Part of a small language model's weights: 3689 steps.
Each number is 50 + 15 x the weight over the matrix's rms, rounded and kept within 0 to 99. Layers, rows and columns count from 0.

# o: layer 15 attention output (transposed), 448x448, rms 0.0359, rows 58-63, columns 112-223
# v: layer 15 attention value, 448x448, rms 0.042, rows 59-63, columns 112-223
# q: layer 15 attention query, 448x448, rms 0.0482, rows 64-72, columns 112-223
# k: layer 15 attention key, 448x448, rms 0.0478, rows 64-72, columns 112-223
o58:49 47 34 48 63 47 56 61 63 48 56 47 49 58 48 61 39 42 57 72 53 47 47 68 45 63 57 48 36 42 31 54 50 59 48 63 44 43 45 63 63 56 66 51 42 28 39 64 49 55 38 57 49 64 26 40 45 55 31 67 50 46 55 56 39 49 52 57 33 65 41 45 68 60 48 57 48 50 68 72 50 46 52 38 63 48 45 71 68 60 50 34 71 41 48 32 46 55 33 59 36 42 52 49 50 51 53 58 65 48 45 44
v59:37 45 32 56 23 44 37 61 51 61 35 56 53 67 56 49 51 33 48 42 52 47 46 48 55 52 47 55 48 55 82 49 47 45 65 67 39 50 65 38 55 48 76 53 75 42 59 93 48 67 55 52 50 49 69 56 58 60 47 20 50 51 54 64 42 18 78 28 45 63 53 78 46 48 38 48 64 55 25 57 40 41 49 59 58 53 42 65 55 39 63 60 71 42 31 40 53 65 18 53 62 56 61 65 57 52 35 53 42 53 46 30
o59:58 53 56 52 60 57 44 40 67 55 54 43 43 61 58 41 53 42 60 30 43 54 35 46 61 51 72 47 43 57 71 67 40 53 42 52 53 65 61 58 63 46 51 27 61 53 44 70 66 47 38 51 39 46 53 28 40 51 47 43 38 46 57 51 64 52 57 75 00 68 57 50 40 53 42 42 54 52 44 56 61 44 53 67 45 52 43 47 35 69 37 58 56 61 63 52 55 59 51 42 54 58 56 53 47 37 40 74 54 52 53 69
v60:58 57 42 57 52 42 41 56 64 44 70 40 51 46 80 72 61 41 44 40 46 26 36 39 64 63 71 53 74 15 32 38 43 64 53 47 72 29 18 38 56 49 55 53 48 61 45 55 47 48 74 42 54 41 43 51 29 22 62 35 52 49 48 42 56 54 46 52 54 61 38 31 54 43 33 50 37 48 43 26 58 45 48 61 54 32 56 42 40 45 41 57 42 27 30 61 45 39 61 58 51 55 57 44 46 73 38 26 43 49 54 42
o60:40 67 62 65 44 51 55 53 49 47 39 52 56 19 48 49 57 64 41 56 28 39 56 58 36 40 36 51 63 63 33 55 31 51 30 36 34 53 44 45 28 51 32 74 23 49 56 49 43 61 64 51 61 46 43 77 54 44 49 52 51 38 51 55 51 53 56 50 95 27 49 54 52 51 70 32 66 45 44 37 42 59 34 49 62 40 51 61 54 36 59 50 60 63 59 40 43 42 56 53 58 31 44 30 47 50 48 66 63 53 45 37
v61:61 47 43 82 33 45 62 50 43 57 57 54 48 59 56 35 53 66 45 49 48 67 40 37 38 26 53 58 37 58 45 50 29 51 47 73 63 46 60 51 51 46 33 42 52 40 68 65 63 56 30 51 59 42 71 18 35 41 32 44 36 37 30 47 42 59 59 47 46 52 33 59 51 43 48 56 62 38 49 43 55 43 46 37 43 37 28 49 46 55 54 45 56 34 51 36 45 29 41 57 60 43 34 50 65 37 38 62 27 56 48 31
o61:46 49 30 41 53 61 54 33 45 51 59 44 73 64 47 50 50 46 46 61 48 64 38 50 43 43 58 54 49 68 42 42 42 49 48 40 59 74 66 46 59 43 53 37 65 60 37 66 59 58 36 39 39 40 53 45 45 62 57 47 53 58 72 52 62 47 47 55 10 52 41 41 46 39 40 54 48 72 39 74 53 44 48 54 71 61 58 26 28 51 46 38 39 40 51 46 55 70 40 53 58 49 43 33 44 44 59 37 36 59 53 54
v62:48 49 55 24 54 57 47 45 45 71 67 56 42 63 38 45 56 28 31 59 64 63 40 55 75 63 50 62 62 41 65 68 62 57 22 53 55 64 48 40 50 75 57 60 39 39 64 47 48 47 53 41 43 35 86 70 39 66 59 63 68 51 55 43 58 62 24 50 62 60 59 27 31 47 66 57 47 55 48 53 57 52 44 44 41 34 60 30 59 27 40 50 59 32 53 45 61 64 56 87 57 50 42 46 54 62 48 48 48 51 54 41
o62:39 42 49 51 63 37 66 64 67 45 38 55 48 38 60 47 39 42 63 52 49 36 39 51 54 56 40 23 51 40 61 34 48 34 32 64 56 52 49 51 58 64 47 57 46 50 41 56 42 61 43 61 34 55 50 46 56 35 49 60 50 43 57 47 57 80 41 50 33 33 77 66 55 67 31 55 42 55 50 54 54 46 35 56 64 57 53 65 51 61 48 36 46 47 47 41 20 34 49 39 38 63 55 54 54 58 62 58 58 30 43 48
v63:27 67 47 34 45 54 49 52 68 70 57 54 59 61 33 43 41 40 65 37 62 36 58 51 53 53 71 45 43 65 43 37 61 69 50 54 62 61 44 36 70 63 58 24 38 56 37 66 49 40 52 44 59 35 27 48 50 77 45 38 28 55 46 30 41 51 57 59 44 57 38 59 22 51 67 41 54 43 47 38 31 83 50 28 52 29 40 55 42 33 52 48 57 50 48 43 58 47 59 36 41 52 49 56 69 40 66 40 38 17 38 61
o63:46 60 49 49 62 71 63 43 48 39 52 66 52 24 64 52 49 38 42 45 43 63 81 45 60 55 38 47 47 46 48 65 59 33 55 45 55 53 34 34 46 40 28 60 35 42 44 54 27 55 47 33 52 53 46 44 64 39 38 63 58 42 38 66 35 39 55 45 78 34 56 61 58 47 51 55 86 55 64 60 45 35 34 45 43 39 70 46 68 65 37 21 50 49 39 36 47 54 67 51 38 51 53 21 30 47 75 53 49 55 47 48
q64:54 44 51 64 22 68 41 72 48 38 47 59 45 84 62 67 82 64 41 38 60 74 51 52 57 47 36 52 42 61 73 45 38 36 49 70 83 62 83 29 45 33 72 41 39 40 53 10 39 35 50 45 43 84 51 61 45 46 59 67 52 34 50 68 28 40 56 33 60 71 58 65 50 58 42 46 33 59 30 36 63 28 56 71 50 76 40 44 47 23 85 52 35 41 46 56 43 53 46 50 44 54 67 31 45 56 27 52 56 47 33 45
k64:39 47 52 52 49 43 45 45 24 60 44 33 29 37 63 42 64 38 34 54 44 52 42 50 57 59 58 46 59 62 53 44 73 46 56 44 64 31 35 48 91 41 49 51 65 65 61 53 63 28 52 58 60 72 53 56 57 49 79 67 44 41 58 56 39 39 48 67 66 46 33 55 33 56 62 47 64 52 44 61 36 39 32 39 55 64 52 42 62 46 31 43 61 41 45 41 43 51 50 43 42 48 43 59 45 35 43 53 29 53 57 55
q65:47 22 50 63 55 63 44 49 35 47 38 54 36 58 59 54 76 63 44 58 51 20 34 67 66 46 45 52 44 65 60 32 42 21 48 50 56 48 90 31 60 49 78 40 54 45 56 58 31 40 44 29 67 64 58 61 45 50 86 67 43 46 43 51 19 37 43 63 52 65 59 39 53 53 14 38 30 59 46 45 54 30 69 44 45 80 67 38 50 52 60 56 39 40 35 26 35 40 59 50 26 33 26 20 19 47 40 41 38 66 42 53
k65:50 36 40 38 50 36 69 62 66 41 33 54 36 44 48 61 48 59 39 26 54 48 44 46 53 48 74 36 64 55 30 44 35 57 55 23 71 25 53 37 62 43 46 59 68 56 51 46 62 55 50 60 57 47 58 55 51 48 50 40 43 54 26 43 50 36 60 53 53 46 19 35 57 59 62 61 71 44 42 30 31 39 51 25 48 63 40 73 33 42 31 33 72 32 44 51 36 62 61 53 41 43 67 48 62 33 41 53 44 47 57 79
q66:41 49 44 34 88 69 33 54 47 49 40 61 49 43 44 33 54 53 64 61 31 37 60 40 38 54 38 43 44 39 43 73 33 55 70 61 41 44 31 83 27 57 22 36 18 58 50 72 46 63 48 55 55 54 34 23 23 68 31 69 36 57 54 46 61 70 26 34 45 51 52 42 31 27 46 59 63 29 55 53 26 64 51 33 48 41 56 79 53 56 36 55 41 85 57 68 66 35 45 67 54 36 60 68 74 57 51 28 58 47 64 40
k66:46 53 41 59 40 66 57 38 35 45 81 59 76 68 30 72 62 62 74 56 47 53 44 42 60 53 35 55 55 50 68 68 35 45 35 59 19 64 55 39 46 36 73 55 22 37 45 30 68 55 54 54 51 50 56 66 52 55 41 54 72 66 56 62 63 52 60 40 47 43 61 60 66 40 43 48 46 66 55 48 47 45 64 39 39 56 66 42 49 54 67 47 39 52 47 65 50 51 40 46 64 69 53 63 62 55 45 59 39 36 42 44
q67:62 55 27 59 55 61 29 34 46 49 50 37 66 53 43 49 51 42 60 58 38 32 40 21 64 68 52 55 49 45 17 53 42 69 50 30 40 54 62 68 24 53 22 45 27 57 36 41 43 52 65 44 67 38 62 15 53 50 70 65 50 47 42 69 48 57 39 33 54 40 38 63 42 17 67 56 76 30 62 54 64 50 80 26 40 46 51 57 48 66 53 62 62 91 65 58 55 28 46 57 55 41 37 57 57 65 65 58 61 14 71 38
k67:56 54 78 31 61 42 28 23 46 45 76 56 74 53 51 76 49 60 43 52 38 50 33 58 45 46 37 41 40 60 51 80 40 42 47 51 29 74 30 38 71 62 46 39 24 37 34 45 55 56 57 46 57 40 50 59 55 55 46 24 43 44 61 53 82 48 45 64 41 38 65 50 57 38 43 39 37 52 53 65 47 59 52 55 27 32 62 62 42 76 63 57 32 14 38 44 66 32 37 43 46 67 34 58 59 60 62 56 36 14 25 38
q68:38 39 47 75 32 63 62 51 34 51 43 30 53 81 67 79 48 51 39 58 32 70 34 61 71 57 46 36 38 86 59 58 56 15 52 89 56 68 79 50 78 44 53 68 70 64 72 45 30 29 40 30 79 48 45 68 57 36 68 71 48 56 67 51 50 37 46 58 63 66 57 41 66 51 61 57 35 53 51 40 38 07 48 40 70 72 62 31 45 49 37 40 45 44 40 59 37 38 44 49 39 68 60 62 39 41 44 49 46 43 37 56
k68:71 14 38 39 55 65 59 65 58 47 52 35 20 52 53 35 47 30 52 39 60 43 45 52 31 53 73 78 67 35 57 16 53 75 41 43 47 45 40 44 26 48 55 54 62 50 55 55 44 37 50 70 52 43 63 30 43 41 51 43 37 43 22 45 27 66 44 20 59 56 52 42 32 65 29 33 44 73 21 45 58 40 58 41 59 39 68 46 40 19 50 58 47 44 40 38 34 48 63 41 59 36 74 42 42 44 53 40 57 49 81 64
q69:85 70 61 37 76 47 40 40 29 40 54 79 74 48 14 01 53 53 45 69 55 26 49 46 47 53 20 51 64 26 44 59 57 63 70 00 49 75 33 51 16 43 29 62 28 49 68 78 55 82 47 71 52 45 39 49 25 58 48 39 45 51 35 42 68 70 51 37 31 37 42 64 71 31 47 48 89 56 84 81 49 59 56 25 37 50 33 63 37 82 56 85 46 80 60 44 84 44 32 65 66 40 55 38 68 81 37 29 78 50 51 52
k69:47 65 51 40 67 54 50 54 57 40 67 72 82 57 49 81 20 75 35 61 47 57 78 39 52 60 37 01 38 68 53 83 45 53 63 74 57 59 64 59 85 49 56 54 42 37 31 26 47 96 40 38 34 69 46 62 62 46 31 41 70 39 57 47 57 52 56 75 44 48 69 43 58 09 76 58 67 61 54 45 42 60 25 57 57 48 65 62 59 56 76 50 55 43 35 68 48 41 39 46 51 57 35 84 67 44 67 58 38 37 42 24
q70:32 40 43 73 41 59 53 43 52 45 53 45 60 41 56 59 41 78 32 63 56 53 50 40 88 35 70 37 56 50 90 12 60 36 62 74 76 35 65 37 79 36 49 48 75 56 46 35 34 17 48 50 46 51 71 43 52 46 60 55 55 48 42 29 27 49 70 53 78 71 70 49 51 53 55 50 31 27 42 29 66 42 54 80 71 49 47 46 44 42 36 23 39 50 53 48 40 53 51 30 49 54 56 48 37 25 37 52 41 64 55 46
k70:61 17 62 53 56 80 39 49 55 43 36 33 47 53 54 30 48 44 63 07 48 41 44 63 48 30 59 82 52 19 61 34 37 61 28 42 35 52 59 41 42 53 51 59 74 39 50 52 43 42 52 54 71 55 54 35 42 41 61 51 33 51 41 61 36 58 22 44 65 61 21 58 36 61 52 40 51 44 28 38 64 34 37 31 72 67 55 51 47 25 63 44 49 39 50 46 61 49 58 33 36 54 53 19 41 38 51 69 59 39 25 64
q71:42 61 22 53 27 33 58 53 49 66 71 63 55 55 46 68 34 44 37 23 50 69 29 54 80 45 37 44 48 61 50 19 53 40 56 39 40 68 58 23 64 58 83 42 38 61 58 65 48 14 42 47 61 54 51 47 58 27 64 52 42 49 44 56 31 48 55 54 60 89 45 25 60 75 64 34 38 43 56 54 53 44 48 70 72 22 31 43 48 59 53 30 64 36 60 71 54 72 50 23 43 75 53 26 50 24 32 42 26 73 57 51
k71:60 58 19 44 41 72 70 63 59 35 49 29 35 67 47 51 42 55 62 45 57 48 52 34 62 46 59 68 51 47 53 36 52 42 46 44 75 40 49 58 48 45 48 59 63 76 53 68 28 50 42 64 32 33 61 41 49 52 65 52 43 61 38 44 49 64 66 46 70 88 30 44 30 45 56 43 52 61 64 35 50 40 36 64 56 39 41 54 58 33 35 56 41 59 48 37 69 72 27 31 70 61 64 47 45 50 66 48 61 48 62 79
q72:34 54 64 38 46 32 66 50 56 32 53 08 40 49 63 41 42 72 64 48 29 38 25 36 35 47 32 60 33 56 48 86 45 37 46 40 19 67 37 43 50 61 71 46 32 43 56 20 55 59 66 60 54 63 50 53 44 21 55 51 26 34 45 46 55 52 53 38 42 63 28 68 54 46 43 62 71 94 27 61 61 54 54 27 31 55 48 25 36 40 55 72 57 48 55 42 47 56 69 43 34 45 56 32 29 63 22 06 58 44 42 20
k72:25 64 72 27 55 63 65 37 64 50 41 36 35 36 23 54 32 49 61 58 43 30 50 56 40 40 55 51 70 33 32 45 58 65 44 40 27 45 10 63 45 66 41 61 43 51 66 71 70 51 49 42 18 40 40 59 54 41 38 29 60 60 49 52 67 14 64 61 56 72 41 30 31 35 44 65 57 60 52 48 43 37 43 64 31 29 46 57 54 40 18 49 61 48 46 38 69 42 42 81 72 54 50 66 56 48 74 41 39 77 65 66